Weights of a small GPT-style language model, trained from scratch on English Wikipedia.
Size: width 96, 3 heads of 32 (1 for keys and values), MLP 384 tanh GELU.
Architecture: LayerNorm before each block, learned and rotary positions, biases, tied embeddings.
Training: 126M tokens, 3837 steps.
Each number is 128 + 24 x the weight over its row's rms, rounded and kept within 0 to 255. Layers, rows and columns count from 0. The size above them is the row's rms in percent of the matrix's.

# layer 7 MLP down, 96x384, rms 0.2, rows 54-89, columns 192-383
size [ 95 106 104  96 108 103 107  99 152  98 105 102 103  92 101  95 102 103  98 101 106  92 101  98  98  99 102 100 102 104  99 105  99 100 101 102]
[[119 124 118 153  91 115 114 137 137  94 159 120 125 168 136 124 111 135 147 130  83  95 133 141  95 119 190 182  98 145 138  88 155 164 103 116 193 170 128 138  89 166 135 132 182  93  83 140 118 123 119 153 106  98 144 112 128 125 148 104 117 160 111 146 151 109 126 111 107 104 104 110 142 140 120 142  95 150 112  97 118 114 145  95 121 137 142 137 129  72  57 132 132 120 108 104  47 100 123 115 108 127 135 136  84 130 120 120 120 154 125 114 107  89 122 135  91 162 103  90  83 127 122 140 120  81 132 175 122  98 120 151 141 121 177 153  98 108 130 137 100 122  76 147 132 123 118 149 129 127  91 125 133 112 129 146 125 133 109 148 126 133 135 136 164 105  88 112 123  97 115 137 130 115 148 145 118 120 113 136 161 143  85 159  93 123 121 114 138 135 169 118]
 [126 132 136 118 137 126  86  83 128 137 134 119  84 157 106  83 132  88 126 131 173 141 158 160 169 121 109 150 101 102 124 107 103 122 118 120 130 121 147 151 132 136 149 145  97 138 130  95 108  95 132 166 144 110 151 146  82 149 109 110 112 159  80 173 199 109 146 116 128 103 128 110 121 164 126 126  94 129 138 167 121 137 151 122 138 130 112 144 121 154 125 133 132 114 121 176 188 166 140 143 130 120  78 178 120 121 100 110 138  93 133 117 110 181 138 118 125 101 125 152 139 126 112 128 104 104 119 117 119 131  76 132 153 130 152 131 141 158  75 106 110 158  87 143 134  84 140 111 141 164 120 179  97 117 130 133 181 118 126  49 111 147 148  71 153 166 140 131 107 109 103 106 117 133 123 148 152 140 116 155 164 109  97 145 111 127 134 130 115 118 164 157]
 [137 134 150 119  82 136 168 125 116 137 149 123 114 164  49 103 141 115 129 117 107  99 105 164 137 141 129 124 122 124 137 153 140 180 142 159 162  83 135 131 142 135  84 133 151 138 164 145  83 113 117 109 111  70 120 160 160 112  95 131 121 187 140  99  97 165 159 146 151 110 116 136 165 128 137 132 155 142 132 148 133 113 116 159 142 122 135 115 137 118 117 148 125 128 135 108 154 112 145 127 156 123 125 142 124 177 113 137 127 128 131  77 103 105 161 145 121 100 140 114 168 119 181 124 172 162 130  87 157 148 121 126 152 135 145 126  84 134 126 162 142 142 145 132  93 132 120 158 147 160 145 138 138 154 100 113 156 173 134  92 116  93 139 147 137 141 166 132 103 153 126 143 158 133 114 154 166 137 152 103 161 192 128 115 133 123 139 131  86 172 142 149]
 [152 101 141 127 120 109 146 148 151 155 135 151 177 137 106 138 124 146 136 124 115 147 138 132 145 129 161 123 140 133 135 143  94 132 127 124 148  84 138 105 140 146  83 135 162 142 143 133 118 147 116 121 148 129 141 175 113 147 154 159 106 108 116 109 144 147 101 217  75 119 148 121 150 134 101 149 136 113 122 166 163 120 141 147 161 138 125 130 141 118 156 113  84 164 135 136 157 138  93 152 173 107 161  65 114 115 141 128 145 137 162 173 142 155 152 114 133 144 165 105 113 116 145 121  87  60 121 114 163 121 132 111 128  93 108 133 126 122 152 125  80 111 165 164 113 110 156 155 149 137 145 160 148 176 118 110 165 144 117 149 128 141 151 111 125 141 140 124 135 124 141 138 112  85 138 102 175 107 140 153 126 157 116 153  59 112  79 105 137  93  99 112]
 [130  54 149 109 158 124 118 118  94 138 111  82 132 134 144 119  99 130 144 156 148 122  90 137 136 141 102 156 119 111 149  99 120 107 107  76 140 149 119 109 119 130 123 142 108 118 107 121 141 133 144 133 136  83 136 146 113 150 124 133 114 145 100 144 163 112 114  91 134 144 119  96 112 116 112 106 116 142 135  81 110 110 116 178 117 167 142  75 154 164 109 126 164 137 114 119 144 145 115  75 189 134  92  78  74 146 140 151  96 120 144 147  97 124  51 140 121 176 124 112 100 124 109 115 138 127 131 156 138 124  80 123 100 150 113 128 124 118 171 123 134 137  95  86 123 122 110 150 144 148 144 163 167 186 131 123 124 107 115 126 159 159 131 116 148 143 145 175 123 120 110 115 133 125 126 124  86 110 147 110 122  94 150 187 147 128 103 109  89 135  74 117]
 [103  95 126 127 128 132 117 137 138  96 132 142 156 116 119 142 151 133 101 124 120 104 133 131 124  94 156 118 126 115 129 193 113  77 103 125 100  98 142  95 135  96 164 109  97  90 102 130 118 143 117 130 155 118 138 119 111 153 144 137 154  81 117 129 197  86  95 131 154 115  99 173 193 116 150 121 154  99 124 106 126 147 111 142 121 143 118 148 111 136  95 123 123 155 115 175 128 109 156 130 148 128 115 129  68 145 116 100 136  98 132 137 125 133 150 134 130 100 109 145 113 135 119 147 103  68 123 139 115 141 139 140 154 134 146 135 184 186 175 149 168 138 117 117 134 123 111 126 121 127 159 160 145 183 134 124 122 126 116  58 146 104 146 113 104 139 165  96  67 123 167 116 151 132 131 119  89 136  79 107 105 114 157 133 142 145 138 116 151 159 106 115]
 [147 154 172 148  91 128 114 105 144 109 156 159  89 114 137  97 136 113 111 136  87 133 124 146 103 138 128 155 122 107 122 155 130 116 130 128 131 119 139 115  98 109 114 153 131 113 150 170 107 148 148 141 115 145 149 143 124 112 106 134  87 106 135 123 136 171 137 163 191 140 134 166 136 133 157 102 110 132 156 121 122 172 139 162 133 111 189 119 145 102 145 102 109 111 146 193  98 119  87 147 135 131 158  73 168 117 118 113 145 111 115 134 109  98 110 152 146 100 113 121 120 166 148 113 122 175 133  79 159 171 145 129 203  87 135 140 137 119 126 186  96 132 104 101 149 156 119 132 115 100 136 154 150 122 154 181  83 155 151 141 127 129 141 128 133 169 122 119 115 152 138  70  96 125 167 116  90 126 150 103 133 116 181 101 112 129 124 151 123 119 101 140]
 [117  94 114 130 139 118 126  96 136 126 170 135  87 161 139 121 143  97 127 117 144 151 122 124 111 133 184 124  86 126 114 131 144 144  94 118 190 130 157  69 160 117 104 116 198 113 132 139 128 115 124 158 128  77 116 154 150 168 156 116  87 103 111 116 113 115  98 116 114 115 147 124 173 130 119 120 113 120 142 141 121 123 133 134  87 134 116  95 101 128 120 137 103 156 104 143  49  86 146  99  81 138 115 127 149  89 126 107 110 151 109 109 155 111 123 124 121 132 187 138 102 126  93 162 144 179 158 106 123 105 126 123 155 112 171  83  80 143 121 112 131 119 131 107 147 126 138 175  86 157  87 131 157 129  83 129 133 132 130 132 120 155 114 126 108 138 111 140 125  92 143  68 133 121  94 120 118 123 119 105 116 172  77 105 124 120 192 138 130 127 129 121]
 [136 137 130 159 152 148  73 119 144  90 182 137 141 164  86 138 107 133 104 126 155 105 167  96 143 143 130 127 111 192 100 161 158 148 133 123 109 110 112 113  69 118 134 133 168 138  96 152 123 124 145 185 141 154 173 131 176 119 133 171 124 110 126 114 154 133 114 171 131 143 181 129 169 131 123  85 111 129 102 159 166 102 145 153 126  84 133  56 182 135 154  97 119 113 142 166  99 150 163 115 121 145 173 123 142 122 154 110 141 143 137 155 131 128 110 104 147 157 135 135 148  72 130 136 154 130 126 138 130 100 103 132 114 146 117 136 148 124 168 145 144 135 163 110 145 121 115 135 144  94 162 135 174 152 123 128 165 100 163 151  83 151 136 141 144 151 135 107 137 115 103 149  77 123 161 120 155 116 107 137 163 110 153  83 106 128 169 142 115 130 119 122]
 [103 101 126 120 145  96  76 140 130 125 132 130 137 141 111 153 102 173 111  89  94  97 102 121  97  89 133 122 103 125 158 144 147 161 118 111 120  87 104 148 117 138  84 107 186  82  84 106 136 129 119 141 127 142 100 113  66  95 140 113 149 138 141 110 116 132 147 106 130 134  80  97  73 137 113  89 157 122 118 190 128 133 107 122 119 104 116 103 123 131 101 100  97 144  99 109 146 120 129  78 126 123 158 106 110  99 104 129  92 129  90 134  98 135 134  84 127 117 149 121 154 101 142 103 166 169 180  94  84 117 127 104 153 129 127 135  97 133 146 122  94 106 124 118 110 120 135 134  86 168  88 102 128 106 129 114 115 145 118 130 111 140 123 113 141 119 149 114 132 146 141 121 100 113 110 144 166 132 145 114  82 124 104 162 113 109 134  99 141 110 124 120]
 [114 108 142 119 138 110 107  65 115 161 122 127 134  80 121 106 146 135 116  70 127 121 112 120 111 114 165  95 139 138 139 156 141 118 144  95 109  94 168 131 104 105 133 155 175 133  92 110 181 121 125 114 124 126 119 156 105 165 101 157  81 143  95  95 130 113 102 107 115 140 107 102 131 135  92 162 139  66 132 101 143 108 139 125 109 121 144 159  72 177 108 116 140 155 145 107  92 103 134 150 128 149 152 138 133 105 134  85 108 124 158 144 125 117 160  80 134 168 111 137 145 114  98 153 156 129 134 134 145 114 143 128 113 104 105 116 130 143 124 106 130  79 127 129 107  91 150 177 149  99 161 126  95 112  50 103 133 140 105 109 152 106 101 101 112 140 134 157  91 129 160 112 116 157 116 155  63 132 136 121 112 129 126 122 119 128 150 135  98 136 136 145]
 [167 121 132 161 105  96 137 164 126 130 131 132 130 115 153 156  83 124 134 106 134 102 127 144 117 110 146 109 135 138 129 128 112 117  63 105 155 118 118 109 166 190 138 109 102 126 156 112 130 153 136 149 111 175 141 129 124  99 123  91  70 144 134 154 187 105 162 134 114 154  93 156 109 102 128 149 153  88 144 105 131 151 130 105 140 118 165 123 115 127 106 140 110 123 166  84 111 137 107  92 148 142 145 137 174 116 160 103 124 124 130 118 175 155 142 181 150 134 123 155 156 138 108 102 127 134 150 165 157 130 118 125 147 169 133 144 135 120 144 116 104 106 142 107  96 136 105 128  91 146 144 148 113 135 127 103 113 124 132 141 118 108 142 123 128 130 122 102 131  93  85 131 107  88 132 136 119 118 101 156 108 123  94 130 108 144 169 123 110 115 111 140]
 [124 138 164 159 138 108 134 114 150 127 102 134 104 152 150 130 132 140 172 178 134 149 100 104 110 117 149 104 134 119 109 155  95 165 165 142 104 146 134 112 141  97 115 145 152  87  99 150 160  94 126 157 103 123 135 120 126 132 113 110 112 133 123 175 128 120 119 137 146 150 147 131 152 135 115 127 134 146  91 136 117 109 186 124  98 126  98 128 137 141 106 152 126 124 171 132 154 151 112 137 150 114 102 136 146 118 112 110 107 177 141 134 137 130 104 160 150 106 138 130 130 118 127 154 127 148 175 130 123 126  89  77 163 118 112 109 132 149 129 158 121 108 174 110  89 101 128 121 112 133 132 166 117 102 128 112 123 160 115 184 131 150 119  68 132 133 166 145  74 136 146 136 135 140 117 113 122  82 125 117 104 129 146 163 113 125 107 138  99 127  95 135]
 [103 134  82 140 137 100 112 109 119 112 145 123  93 158 130 124 192  72 111 108  92 115 150 157 121 120 127 120 130 121 156 129 124 145 133 111 101 126 165 118 145 127 146  93 150 114 135 126  95 132 155 105  84 131 108 123 123 114 109 135 135 170 142 107 114 133 161 142 138 132 168 136 128 107 151 151 124  92  86 128 104 100  97 161 136 107 119 115 103 117  86 124 117 116 106 132 126 127 143 127 150  99 159  94  77 141 145 159 131 140 148 172 121 156 163 178 132 146 102 116 158 104 125 142 107 176  89 182 131 104 112 123 131 102 133 131 119 152 134 133 143 148  84 110 128 151 162 126 133 127 120 140 175 131 132 158  93 103 157 183 154 156 111 141 168 141 110 143 132 141 103 110 145 131 121 117  82 116 135 130 141 133 123 131 107 139 158 157 151 154 125 130]
 [184 152 149 144 146 131 109 131 156 126 131 131 138  67  99 128 111 140  80 111 118 166  58 153 135 186 160 120  90 128 131 112 145 145 129 145 128 138 127 140 107 105 126 135 156 149 134 130 163 107  95  83 140 116 155 146 154 126 100 127 136 161 108 107 144  96 134 117 140 149  89 143 160 189 154  99 175 143  92 149 158 130 122 145 113 108 146 136 145 110 117 164 125 117 115 127 115 111 134 147 140  97 153 145 120 109 172 149 115 100 158 135 150 131 134 124 132 121 142 124 153 150 127  99 149 135 119 135 129 120 131 127 144 118 122  82  88 139 138 141 122 162 145 138 143 158 122 100 122 152 118  96 129 119 141 128 169 123 120 159 111 135 112 169 149 122  98 169 151 159 147 103 109 131 144 172 170 139 121 161  95  99 178 129 130 119 164 142 148  93 120 151]
 [152  92 105 155 167  84 151 150 173 113 117 141 114 137 152 124 141 136 156  96 129 168 147 143 132 105 154 131 101  95  94 116 148 121 142 132 122 129 120 182 112 122 140 138 101  83 151 120 103 145 141  95 119  77 129 118 120 121 143 141  80 150 134 184 155 199 113  79 122 100 175 119 124 116 119 139 150  95 111 119 190 147  80  93 132 107 147 105 134  96 138  61 112 108  92 113  88 144 102 117 107 121 125 128 100 129 115 159 153 142 138 135 141 130 155 121  89 147 147 114 134 148 153 143 174 137 147 156 156 101 137 102 154 114 128 162 130 136 130 133 145 123 146 130 160  98 144  83 143 142 135 106 119 158 124 117 145 130 142 153 106 144 131 134 129 118 143  90 106  81 167 126  90 114 138 151 110 122 114 152  99 113 118 141 153 152 105 107 130 104  90 132]
 [104 141 166 115 180 145  99 143 168 113 159 137 149 185 129  99 152 151  93 135 130 153 151 126 104 117 148 138 133 134 155 130 118 146 144  92 130  95 133 121 114 120  85 127 118 116 142  92 124 150 139 141 130 116 110 140 110 119 148 118 121 102 121  81  87 152 174 159 103 123 106 126 178 168 149 114  96  94 158 113 156 196 141 163 139 134 122 172 137 172 173 121  99 149 147 118 101 109 137 188 180 129 109 121 102 146 140 136 127 137 117 101 100 143 127 127 101  89 134 150 138 133 117 101 116 156 193 162 134  79 126 126 134 118 120 128 129 115 125 128 116 123  97 140 130  95 103 117 115 144 128 150 130 140  94 118 139 140 118 121  98 154 126 151 115 129 130 112 109  97 165 113 175 131 133 102 133 166 109 141 131 166  95 145 137 144 128 124 113 110 143 101]
 [129  82  76 130 131 101 154 120 144 134 103  91 174 128 109 131  85 114 144 103 137 146 142 118 118 178 138 117  95 103  96 109 114  96  94 102 104 113 140 124 122 145 110 105 178 126 137 139 111 135 160 128 160 112 138 109 114 143 175 126 133 121 144 126  76 112  78 123 149 137 128 128 110 138 123 113 147  95 138 140 162 121 102  83 180 167 103 110 137 107 129 150 122 129  96  68 125 147 102 113 161 151  80 155 155 110 142 119 127  94 149 140 150 146 128 105 142 126 101 115 100  85 110 142 170  98 116 137 114 117 118 165 143 129  91 152 120 150 139 101  65 112  97  78 108 134 150 118  95 105  96 132 108  92 124 132 121 123 116 124 148 146 123 151 100 133 117  92  86 106 119 104 105 139 147 108  79 119 117 112 112 137 128 139 127 104 154 142  92 118 123 110]
 [116 116 125 125 101 137 122 132 160 111 150 130 111 138 141 145  72 139 156 132 178 184 140 107 154 125 147 135 123 141 123 120 112 149 140 118 119 113 120 116 120 133 138 106 140 101  86  73 113  72 103 139 124  81 163 139 100 148 121 137 124 162 133 141 148 153 130 100 116 127  93 168 138 122 119  82 144 129 122 133 135 120 150 133 109 118 105 132 151 120 153 105 138 128 163 132 219 161 123 137 168 144 130 157 156 164 115  99 137 152 147 135 109 143 160 127 129 113 172 145 144 131 123 132 132  98 149  77 161 130  92  98 156 137 119 117 147 104 104  90 136 139 152 107 133 114 130 149 105 117 107 112  94 114  89 128 100 130 148 168 152 109 160 108 126 100 184  81  83 106 106 173 113 144 112 116 131 115 131 115 122 159 157 148 142 120 150 145 126 128 151 144]
 [143 173 151 146 128  99 143 113 140 129 132 134 106 148  89  98 123 148 107 138 128 130 121 129 167  96 127 121 120 140  95 117  79 136 127  95 107 136  80 138 126 113 125 104 164 110 145 163 105 115 102 141 122 106 142 148 115 119 122 147 138 121 154 134 118 162 151 156  98 100 151 164 115 132 164 133  98 127 137 156 106 154  95 111 117  92  91 153  92 121 109 137  93 125 139 153 140 105 148 137 153 167 112 130 142 116 101 129 155 145  95 121 114 141 102 168 117  98 123  82 111 116 133 127  87 146 115 134 111 111 125 128 136 125 106 139  69 134 119 141 143 163 147 150  91 126  81 124 130 111 118 124 165 132 135 129 160 137  85 161 111 123  88  83 135 120 151 108 127  89  96 126 129 100 120 141 141 153 115 127 128 105 130 119 144 145 143 131 149 137 153 127]
 [159  80 130 132 130 149 120 137 143 161 116 144 145 145 108 136 170 109 112 136 146 106  92 136 161 152 103 130 136  88 124  96  87 105 121 181 136 116 102 102 107 123  77 136 131 132 117  98 145 141 169 120 130 142 110 141 125 116 129 127 175 125 143  79 170 117 143 139 139 160 131 137  97  74 130 125 104 133 154 117 144 116 116 130 146 125  98 127 137 145 139 124 137 103 143 114 161 108 123 118 180 177 162 111 174  87 125 158  97 105  99 127 120 116 104 144 150 115 126 149  96 132  89  89 160 122 114 124 146 126 112  96 123 120 135 109 146 120 154 118  79 116 122 114  98 114 133 112 138 179 119 147 168 126 121 144 129 114 158 139 131 133 105  94 144 139 140  95  86 115 144 139 102 144  83  82 122 171  68 130 112 130 117 127 131 140 127 115 128 111  91 105]
 [131 162 181 138 111 135 138 112  95 134 128 138 107 137 107 118  91 155 101 130  82 100 172 150 158 120 127 158 102 149 140  80 121 117 133  96 144 144 138 136 130  88 151 165 123 167 114 141 142  82 124 163  95 147 118 129 161 108 106 115 151 113 161 151  84 135 101 136 148 149 129 115 118 105 136 110 140 117 149 143 122  99 136 171 149 174 147 120 134 126 120 158 119 114 126 170 146 147 126 128 126 113 105 135 102 133 127 101 145 142 139 125 152 144 145 141 132 149 133 115 120 135  96 161 112 134 144  88 112 100 169 129  92 142 156 144 154 145 129 108 102 112 113  84 126 162 140 168 130 148 114 146 138 119 136 141 165 131  85  99  83 109 146 133 132 179 106 133 139  89 126 145 116  97 123 129 116 174  89 132 142  80 134 113  92  84 156 127 133 151 152  97]
 [ 92 143  97 121 135 100  92 142 128 129 104 107 105 114 121 111  66 148 130 120 114 115 112 120 134 146 110 133 135 141 134  88 110 110 132 113 166  79 123 155 126 132  91 100  96 127 181 109  90 121 150 106 141 156  99 137 156 156 111 131  98 149 115  70 110 115 127  50 177 116 105 102 106 133 158 132  92  81 149  95 132 123 103  78 154 133 121 139 124 133 140  91 111 120 177 149  92  79 128 135 125 119 150 116 139 165 127 104 115 142 145 123 117  95 159  82 135 146 113 176 136 139 137 132 150 100 119 179 125 109  93 151 162 129 138 146 113 150 162 126 109 128  95 103 133 118 179 118 130 166 147 145 138 123 120 127 117 116 130 161 155 127 149 127 134 119 100 117 115 115 137 138 163  90 121 135 133 102 112 133 113 137 135 129 118 137 140  88 126  80 107 102]
 [136  95  78 129 154 118 125 151 119 139 104 115  97 130 139 108 143 170 147 195 125 122 136 103 153 114 112 137 103 192 147 125 101 170 114  72 132 116 146  90 129 166 129 131 139 137  93 140 110 127 158 131 156  94 170 179 145  99  99 147 105 123 114 169 143  96 167 150 124 100 165  97 132  97  78 132 138 130 150 129 143 124 131 152 118  99 141 146 132 110 151 136 119 158 123 147 128 111 135 119 155  89  93 112 147 145 186 123 103 119 125  79 102 132  65 142 152 110 146 158 154 135 128 145 144 138  99 122 108 134 135 122 129 104 122 129 124 126 158 180 130 113 137 134 111  98  83 146 151 139 146 156 137 120 149 147 118 126 140 141 149 121 164 131 143 130 119 141 134 150 166 148 128 140 138 151 159  85 169 133 139 145 120 140  82 107 137 157 171 136 123 143]
 [117 131 174 112 124 134 126 132 148 201 122 131 125 151  83 128 151 125 128 126 114 149 124  85 194 128  64 111  80 137 119 108 120 155 136 135 139 183  95 112  86 143  92 140 127 134 116 115 136 110 103 137 120 108 130 128 124 115 127 120 111 137 162 131 165 134 107 114 140 105 130 118 117 146  95 108 152 145 108 122 119 127 121 157 137 111 133 120 151 158 116 148 117 151 141 145 140 132 145 123 121 132 137 124 168 114 147 172 124 154 172 146 104 143 124 113 122 132 165 144 159 106 128 125 125 125 142  93 123  97  61 105 117 150  66 109 127 115  96 136 174 140 167  82  96  93  98 140 124 137 102 115 128 121 132  94 123 151 141  90 103 152 123 133 112 134 143 152 125 105 107 109  93 106 160 153 111 155 114  86 103 100 137 151 181  91 137 140 108 131 153 140]
 [158 145 126 111 125 119 132 115 116 120  88 108 156 122 171 142 121 113 126 119 105 100 143 140 113 138 138 122  98 118 141 131 153  93 123 137  68 108 168 117 165 114 116  90 113 103 157 135 131 127 171  67 137 187  95 142 126 113 110 149 137  92 134  95 106 165 134 129 156 117 113 132 135 137 165 122 148  79 128 112 143 137 139 146 130 161 166 102 175 176 140 102 171 139 115 133 120 157 117  90 116 116 120 130 126 193 138 148 105  91 135 109 115 143 154 146 147 137 149 139 131 143 125 145 133 138 112  81 160 132 144 109 139 101 108 144 124 103 137 144 126 141 135 129  89 149 149  70 160 117 205 128 134 151  80  80 140 136 124 127 122 172 129 147 143 108 129 146 150 141 142 107 130 119 136 114 121 179 141 120 107 119 146 144 115 135 167 152 153 141 114 150]
 [155 154 108 142 123 132 171 122  86 130  79  87 116 121 141 113 137 117 160  89 103 104 110 111 132 104 163 134 144 157 132 108  99 131 126  84 134  78  95 107  95  98 172 108  59 108 115 116 118 168 140 142 103 105 137 140 134 163 128  90  92 145 109 100 155 154  88 131 145 112 134 105 115 116 133 114 145 164 121 111 153 139 115 114 118 123 116 116 124 153 123 152 134  95 139 152  97 130 119 156 127 124  89 146 109  94 121 142 148 105 115 117  96 160 160 175 127 148 116 128 132 116 134  81  84 168 144 121 104 119 113 107 128 112 122 148 101 161  87 109 118 136  96  86 135 157 175 135 116 148 131 135 135 136 106 161 143  98 137 120 139 122 113 123 118  97 155 154 156  68 127 120 130 127  96 112  71 133  96 118 177 114  94 151  82 132 136 142 127 101 156 120]
 [ 93 116 164 131 154 116 145 131 109 136 126 164 170 165 122 124 116 130 150 132 157 135 153 147 131 145  73 144 104 150 155 110 110 118 104 105 146 122 161 132 128 146 144 135 150 102 108 119 152 126 143 167 116 155 115 104 134 146 157 162 196 120 167 110 111 138 157 131 118 102  93 193 158 159 110 138 107 128 145  82 114 122 128 123 160 145 105 138 112 124 136 142 162  97 151 123 142 134 138 114 146 125 186  73 169 150 158 137 102 134  99 119 132 128 148 153 134  97 169 127 173 112 164 104 178 131 127 123 126 135 156 120 107 148 127 145 125 129 109 142  68 140 131 154 139 135 134 137 134 127 115 138 151 136 141 106 140 136 111 139 154 158 105 148 174 153 112  99 106  99 109 102 102 129 104 127  85 115 161 139 157 182 107 123 127 110 177 146 111 148  89 118]
 [119  90 128 131 118 118 109 111 145  87  73 165 142 161 177 136  96  94 156  63 145 105 104 100  78 122 146  86  89 132  97 131 161 160 127 127 148 163 106 140 156  99 125 108 115 132 134 109 153  87 154 106 107  93 107 132 139 133 123 125 148 103 121 100 126 132 103  98 163 137 132 130 108  93 123 130 140 146 105 153 141 139 106 143 128 103 114 117 121 109 113 167 151 119 118 124 110 135  76 131 180 122 143 161 134 103 151 134 127 106 149 123 164 130  91 107 158 152 114 136 121 131 101 107 124  87 134  91 105 152 110 145 128 100 137 120 148 156 154 147 134 162  93 145 108 127 138 149 123 141 114 118 106 141  95 126 137 118 109 113  92 151 140  92 130 136 162 139  88 132 119 129 129  97 125 129 108  99 109 135 139 140 120 160 160 165 128 134 134  98 115 102]
 [138  83 128 101 118 170 158 163  88 182  92 116 137 129  82 114 139 125 108  82 142 134 130 189 136 129 152 126  99 158 182 177  97 136 140 142 164 137 102 122 132 117 148 149 134 105 112 104 144 125 128 154 164 141 104 154 143 166 132 120 141 165 123 126 111 132 140 104 154 113 132 119 135 137 116 160  94 177 129 138 119 137 144  90 178 167 107 162 103  94 117 155 147 154 126 102 137 129 107 115 166 115 117 133 137 123 109 128  69 117 127 130 140 101 130 144 118 136 147 150 101 133 102 130 116 124 114 126  74 127 124 131 154 165 174 147 126 118 115 121 122 154  72 149 162 108 170 153 173 119 120 113 148 144 174 170 131 159 134 129 145  81  77 147 113 149 159 135 100 113 128 140 121 106 107 138 107 158 118 147 128 157 117 143 150 162 144 118 135 145 139 150]
 [127 164 120 112 146 144 146 142 143 140 158 125 104 174 123  89  99 101 123 118 111 187 179 126 127 164 122 103 132 122 133 143 143 122 124 109  87 119 120 125 129 114 138 131 149 148 150 123 137 109  90 148 146 164 147 118 122 114 170  89  82 121 118 156  96 157 125 152 101 129 138 176 116  95 135 128 147 131 167 159 122 142  89 105  97 135 119 111 116 127 153 100 154 141 131 155  74 123 135 110 136 131 107 118 126 158 135  92 124 153 145 139 118 155  98 142 155 144 154 137 168 116 126 117 102 111 130 115 124 105 141  98 150 141 133 158 108 112 133 112 122 161 120 131 111 127 146 109 110  98  75 112 111 122 172 123 124 116 129 134 127 141 138 135 121 134 124  89 112  92 123 173 132 125 178 134 134 116  89 133 119 137 135 122 152 163 154 153 114  99 161 150]
 [104 155 107 173 138 134 133 144 131 139 108 178 109  82 102 129 103 125 137 137 156  78 148 148  94 115 132 106 159 128 101 145 132  82 127 146 137 115 115 127 153 128 129 142 123 104 130  91 143 136 125 152  99 103 145 137 126 136 113 138  94 124 155  90 146 106 137 132 139 131 118 127 124 148 167 111 136 133 149 154 138 112 148 168 138 148 167 149 144 147 154 167 114 123 135 131 153 176 144 179 142 112 154 149 134 159 133 139 121  96 126 123 102 101  82 122 164 118 121  94 155 140  90  78 160 123 172 116 185 111 107 160 115 103  81 130  91 127 101 120 163 130 110  92 126 136 169 125 147 148  80 134 139 118 131  70 145 119 114 116 154 124 104 146 119 124 133 137 143 129 117 112 153 130 113 108  93 165 150 133 128 112  91 129  99 118 136 134 132 137 113 117]
 [115 150  69 171 104 150 133 143 135 132  36 111 102 117 158 172 136 113 106 115 139 121 130  94 159 150 140 132 109 120 123 140 122 141 115 166 157  87 112 129 136 128 110 140  64 100 145 117 128 139 131 103 156 104 119 103 153 109 134 111 115 180 117 127 108 108 120 137 124 151 126 114 137 152 136 127 111 122 127  84 124 115 167 179 130 115 123 152  77 107  64 110 130 124 156 104  79 133 104 167 118 119 134 139 110 109 117 118 118 112 130 111 123 138  79 113 127 172 151 104  97 114 152 128 119 142 161 136 100 132 123  91 108 111  80 111 106 122 170 128 121 136 151 119  71 151  90 102 129 140 155 149 125 118  89  81 130 126 149 131 143 156 170 140 123 136 132 110 108 177 131 150 112 123 106 118 144 118 100 139 104 159 132 142 144 152 100 110 117 162  87  89]
 [134 154 163 119 135 162 133 122 152 156 162 155 143 113 113 130 148 130 141 143 149 123 123 152 150 139 119 130 133 176 151  81 136 190 148 143 151 100 143 134 119 119 101 130 182 150 126 152 151 149 134 132 101 100 116 143 129 132 161 151 139 153 156 130 136 205 133  96  96 169 143 145 140 178 103 128 129 180 127 129 150  95 141 139 151 125 140 173 121 133 121 100 127 131 132 152 153 143 137 155 140 123 102 180 145 127 131 109 145 132 160 172 126 108 200 144 179 127  91 159 159 156 146 159 131 120 108 126 159 113  81 140 125 137 116 108  91 143 102 150 126 101 141 139 148 137 145 127 111 109 130 121  64 132 173 179 119 151 126 144 135 167 106 149 106 127 102 120 151 139  91 121 113 145 169 123 118 129 107 133 131 143 106 115 142 101 129 167 129 133 169 105]
 [112 111 131 153 135 133 138 116 127 131 116 118 127 142 127 152 110 137  95 102 110 120 133 119 124 122 100 108  98 156 115 136 123 113 120 103  92 157 121 125 123 128 169 152  84 100 101 114 134 112 119 105 155 161 149 147 145 112 122 127 105 111 103 129  98 111 153 102  88 146 162 119 103 127 109 157 114  95 117 126 148 175 156 121 147 117 141 133 113 119 145 117  93  66 120 145 127 108 120 115 142 148  36 182 150 107  98  96 122 153 143 153 168 114 160 114 134 164  86 124 131 109 137 135 103 137 115 129  90 134 152 101 138 136 173 144 152 116 135 112 153 161 114  99 125 120 129 140 123 136 119 133  79 131 128 123 136 145 117 112 158 113 130 136  86 140 109 114 166 108 112 145 139 109 106 155 162 149  73 145 117 168 168  69 150 121 156 114 136 156 122 135]
 [135  94 100 159 149  90  91 135 122  97 142  69 173 122  76 140 131 180 142  94 121 128 151 152 124 113 171  92 150 164 140 107 140 201 113 120 103 149 123 107 138 123  86 126 118 126 149 121 131 116  98 132  70 139 125 141 148 111 120 129 149 142 108  87  59 118 122 150  98 118 101 136 120 141 134  90 108 115 101 156  90  93 102 118 144 140 168 134 138  67 162  88 173 163 140  90 129 111 119 140 137 143 107 120 100 106 110 122 140 127  85 115 132 153 184 109  98 143 133 150 107 132 178 138 135 134 113 170 113  95 149 143 117 120 152  99  99 179  90 112 157 146  69 157 136 132 146 107 126 138 114 135 105 150  84 127 124 116 155 145 118 151 122 142 139 142 118 140 144 128 117 144 114  92 130 157 109 114 129 140  95 147  88 161  95 125 136 115  87 105  86 159]]